config.toml
num_hidden_layers = 11
hidden_size = 128
num_attention_heads = 6
num_key_value_heads = 6
head_dim = 32
intermediate_size = 512
vocab_size = 1573
hidden_act = "tanh_gelu"
norm = "layernorm"
norm_place = "pre"
norm_eps = 1e-05
positions = "learned"
qk_norm = false
attn_scale = 0.177
bias = "all"
tie_word_embeddings = true
parallel_block = false
init = "normal"
init_std_qkv = 0.0442
init_std_o = 0.0442
init_std_up = 0.0442
init_std_down = 0.0442
optimizer = "soap_variant"
learning_rate = 0.00602
beta1 = 0.95
beta2 = 0.95
weight_decay = 0.041
lr_head = 0.00694
max_grad_norm = 1.0
warmup_steps = 200
schedule = "wsd"
decay_fraction = 0.824
decay_shape = "linear"
final_lr_fraction = 0.0
batch_tokens = 32768
max_seq_len = 128
doc_mask = false
train_tokens = 148500000
max_steps = 4532
dataset = "wikipedia_en"
Each number is 500 + 25 x the weight over its row's rms, rounded and kept within 0 to 999. Layers, rows and columns count from 0. Numbers have three digits each. The size before them is the row's rms in percent of the matrix's.

# down: layer 5 MLP down (transposed), 512x128, rms 0.227, rows 486-511, columns 0-63
# up: layer 5 MLP up, 512x128, rms 0.224, rows 487-511, columns 0-63
down486 097:487489512501544540531460560511462490534518528517448490518469515459538487476514487472471487475466508530508518490516514497497541486506511523489457470496496459479471527571498529551534487483468491
up487 103:513493547532546471512517456515508533542488495546474505512506497478530496494533484500490528521503461500487489505518493510539503502522485492492524460522512519492543487515507458544437489531504551
down487 102:550483459481555477516496496510498519484516453489502476503508479501516552500531515483463513493476518524523525500478515496548524493517529504497534460523520454493532523504497513474477436517490517
up488 097:512487527544479509508469506521509445470523495485507517514508498482477519495493526504538525571520498510445459532468482466480484488490467558471499477537509491519553494528491514471516505525505525
down488 109:529510470485540451503525501452497541520483487532467534476513485488481486503515516529504499487463498483488447480502505484471453524486465496482494490447545532507479460528524578529525508490545489
up489 101:486492530485519500541483443521513460482495558540493495477489516466493554485493487491530528494494490498531478503508499468477545489548458538509531489519485490500534499457509522472483479513492555
down489 113:545561466531503474437525505447532506488518522473476471484498496488513470504535463515493495528468492525484544469445489532493494518482504498504488468518457528490472527477486501506514529510510469
up490 098:507496492486511457501516531511532531545516504500510451508495531534503479507508524511477505525495501533516515511472487517493505476499469490487534530496450507514505457589471502512486479504502520
down490 098:492459492485470543535466459501479529470535485468503481521471520478529475494515459489473507484490488438492469522547508475484486464511514471514511529486513503511520534485456508490464505480486513
up491 105:498468496456516452482528498509532491510475484471477540501482485526516522514489524510486518471511482543509498535524465548462470497485478504510489447527490467449495528486486527519525495493511517
down491 105:516500506512513496513465474444470549536493560514482505499540514476506497481513498519508466508469489457510436514507514525526564524509522506500503487476500535490479476502479487523479528492484539
up492 103:502532539482479483517521454437544519466521503472535524484493453505494492517495453496510485536496502444474505502505493497479483491490521495484530498492498520500513512499493491499499484534579494
down492 097:473497516502506513470497514452505492497476485523489515520509477452496493511510503479488480500479519507495517444539484503491553514487525502527493478520503466516501472476524528478514507493552496
up493 102:535434534503530465499524486505513496528512513513486510507533480501456458484529514511481496513485509460525519517520529547507538512490523533470480495536494484455491491478482498454498532495479474
down493 104:477508499520488489500480520523503494491451498515512465542478484492494527510479455504501533532515483534473502538470514499477524482507490528513500490502502493489502515532500489503529506502483480
up494 107:544453506494511497495518481504493524514509477532503482521495486463473520490473556496452491500500498535431480444518468537493463492483498487481533511505527579494490529485513456484546490502506501
down494 101:478483505490495487472507551485519457517512505520478516508469495451515459500526509514511509496516479461565512476502515478536526489520546514508445501470498487515452489517477496501467475523494421
up495 100:528479518467528443471515468507508471450529507447511519474488530495510506482505493502494536479526496496518488531507494484515507529526472511501485526504501519494485490492455523524483481503494459
down495 109:493523498505528492543486488529511521537476500520526565559487487517527524499507443512517474518513496521479523485489496515541495470510521487486533526487483473461463507480479513506480485512515495
up496 103:527407496515503508486467496497527503502460510542490477495475478488468513502478488452484479501459510515452501458529503521504464517502512524537503512514530493477499500467485510503514499542538502
down496 099:544521487501493557492489504488524499484492517483480532489472469493495530511520494480492506475481506496447462501526581502530563509526513503495511510478517504563521512527504542511498503530542534
up497 106:505463517487443459495516477490487495512491484495550508461459539508481464509539501478520491469494517496507541463503465541498471488471506488483496495484483579544494450541531548507512489458531483
down497 096:476485484512530523523502489522462481508476513492471549485494525472491485473490477462476475503486474510528506503534505530516505504531499493460538483516527479478503513458515464463531474515454488
up498 101:466509496514498498496484512531480513518475535529507509446505444508494527496497499449525538512484526544493498483512496551486541522494483483459503515560515528463495494492531507511545472521481501
down498 099:472544512533492495463496508518490492486443513536493513518480480511489530524461464475515511430539538472504513474516507510470499526464518475492495518551511508483494484506485459513499474511488481
up499 105:489476500500465509553475496455520530523528477487523488525493498521479494526513482416518473479485491523487473526528531536518496510525515459481520442508491485493520503503478511499463493487487527
down499 097:554453555492510516501509471463529508524445486486468480494536530469511511515538537497518539469528516508518547488500469498451463510535473531445473536454516526496512516496483488495492514526479538
up500 102:499523484493545501455533439481495485499509451498528494487482499501485475522482500476490549516507482489484505503500498495489551474493510507489481542489477489492510488513546492497531445534530526
down500 104:489507509480534512484522465493458485473515456512516505477475555538486514481511483500485491544522528504444506503541528505462497500522472500507551499476497466539529486467508490474522458501434526
up501 098:505459479498426523523511532536508463459487541508486436529501502452498506482501540467496495513495542494522497510516505500464489534500497517476541495546465480487492510485499480467480458503505523
down501 099:499539510530520468485501509506541501550504498479504528482492493522484546478487471526503541453486517496482533460505449525473487486477504501500488501483457553499532521466514468505427482515530500
up502 095:527508500516484493557487540508475464562485477494504484480511447463462514464499483525508498535483509515523492520500501487509534550496481477501496489501549495516493530488540528539486535479496522
down502 097:527512506452546479513543481456520522543473498494461531470477536490473446456456527515485501498510488532475499531535491517508563495488545529506510509509503489474568466502514468488492461478523487
up503 098:525521494500528518517520510494521502500537491492498456507461471502432510516481470479517460528501486553503493486462527479439462505502530501510510514476501524567513529466503537481527480500494529
down503 100:477521480519490519499502509495543505486527499517488503467504493531483517482486537529526489535489459494470520485483501492481454548464516504487483546498552508560468481515514517488491524508489500
up504 102:508482457490539526489505480530528486483510507453520522488541466531488513471514512512472518489489467517479506483521499530477550535522478543490456457514497493499506486551517496485496516442457503
down504 094:475528496507429473517495497495511524503494455504490493511477477538484482483494508501479456460491481535488517503533473470493522494491519501492487516483512459469514563444476523514521488518541493
up505 100:514534525520481560507500525449469496488470491515465530499481492521469516515470520553526475473471498519523532520511486532506464498537488505507500511492467474489497471517500501524522503516526493
down505 082:502472483497490500503509484514497540509484504516480506530491493494495451523528484542508491514506497453530475527516489472559545468522490475567538491515497496503502501476507490495496486504528523
up506 097:507510486552495482502509487480483495523459511508544544503553513460471551500538507478527525515456516523511517468496500549516511458477506459482526501492484492518482522507456505460491507467519523
down506 099:504502466490533503507474500487502496501478513478488500478515511498482501491472502477493480473480531479492489505489538530514554484507525551479533538514542431480567548484511467466511529532507463
up507 106:538497491564470490497496475501506513462511504504447493487476516522496479532468550519497501487486468482494497501479576518450567518488487486493523471514504494483537496440541493525489506495520525
down507 102:527541516510501462499560489516473496504530475490533476487502463508503549509538509497485424509505502523559463500488519555544487498498516473498527523520509502484480545519536485484461473485521495
up508 108:443438457510490510471487509467480532509504462516513455513495505517516500464483542505513501503469508519501523501493506518502527501505497540507432535516474549482488486539524473475491487465499521
down508 106:499497513481518528485479485513517525460526492452491485493530465516548507478466502506591498507479510513485470512470514472505506450492490500481483446475495513516501537538527518528473459498540464
up509 119:489483516496506514510522513496524464508467505475492482447457479535472486504526483528462484467505491503487454498542501495512503503478475521495519498542478488481508434459506474509503496502522454
down509 086:521510494449486502552524520515512497466522476496531476493489456480478518461489453470508487476526491515520505471458465529472476530446472505520472497481532518482494464506494536468570493443504525
up510 108:501536537492493470482490493521511476485472516511503537516498538526496489527528561469521509496476486513471482516486554500522480500464491492467500513476573475550538472526502502503505537490495518
down510 105:503510461516530491505480502509487496498488522477531484486499503502479503550501499532465490455439500483461482470478513486492528469497525498419472467485529503512467520540512507535523477493494533
up511 105:502469512525534472503518497506543478471489488483515506473517505510523527485498555514518506472536501483483516475541515533485463508472482553484500527546491507506505478514493509487515455519502511
down511 093:476508506458499501505493479439473503544524486547465480478490486529497504482477474486483490479533471477487468468458486497470518549489481520516524485497504538498497466505532431516505510509476465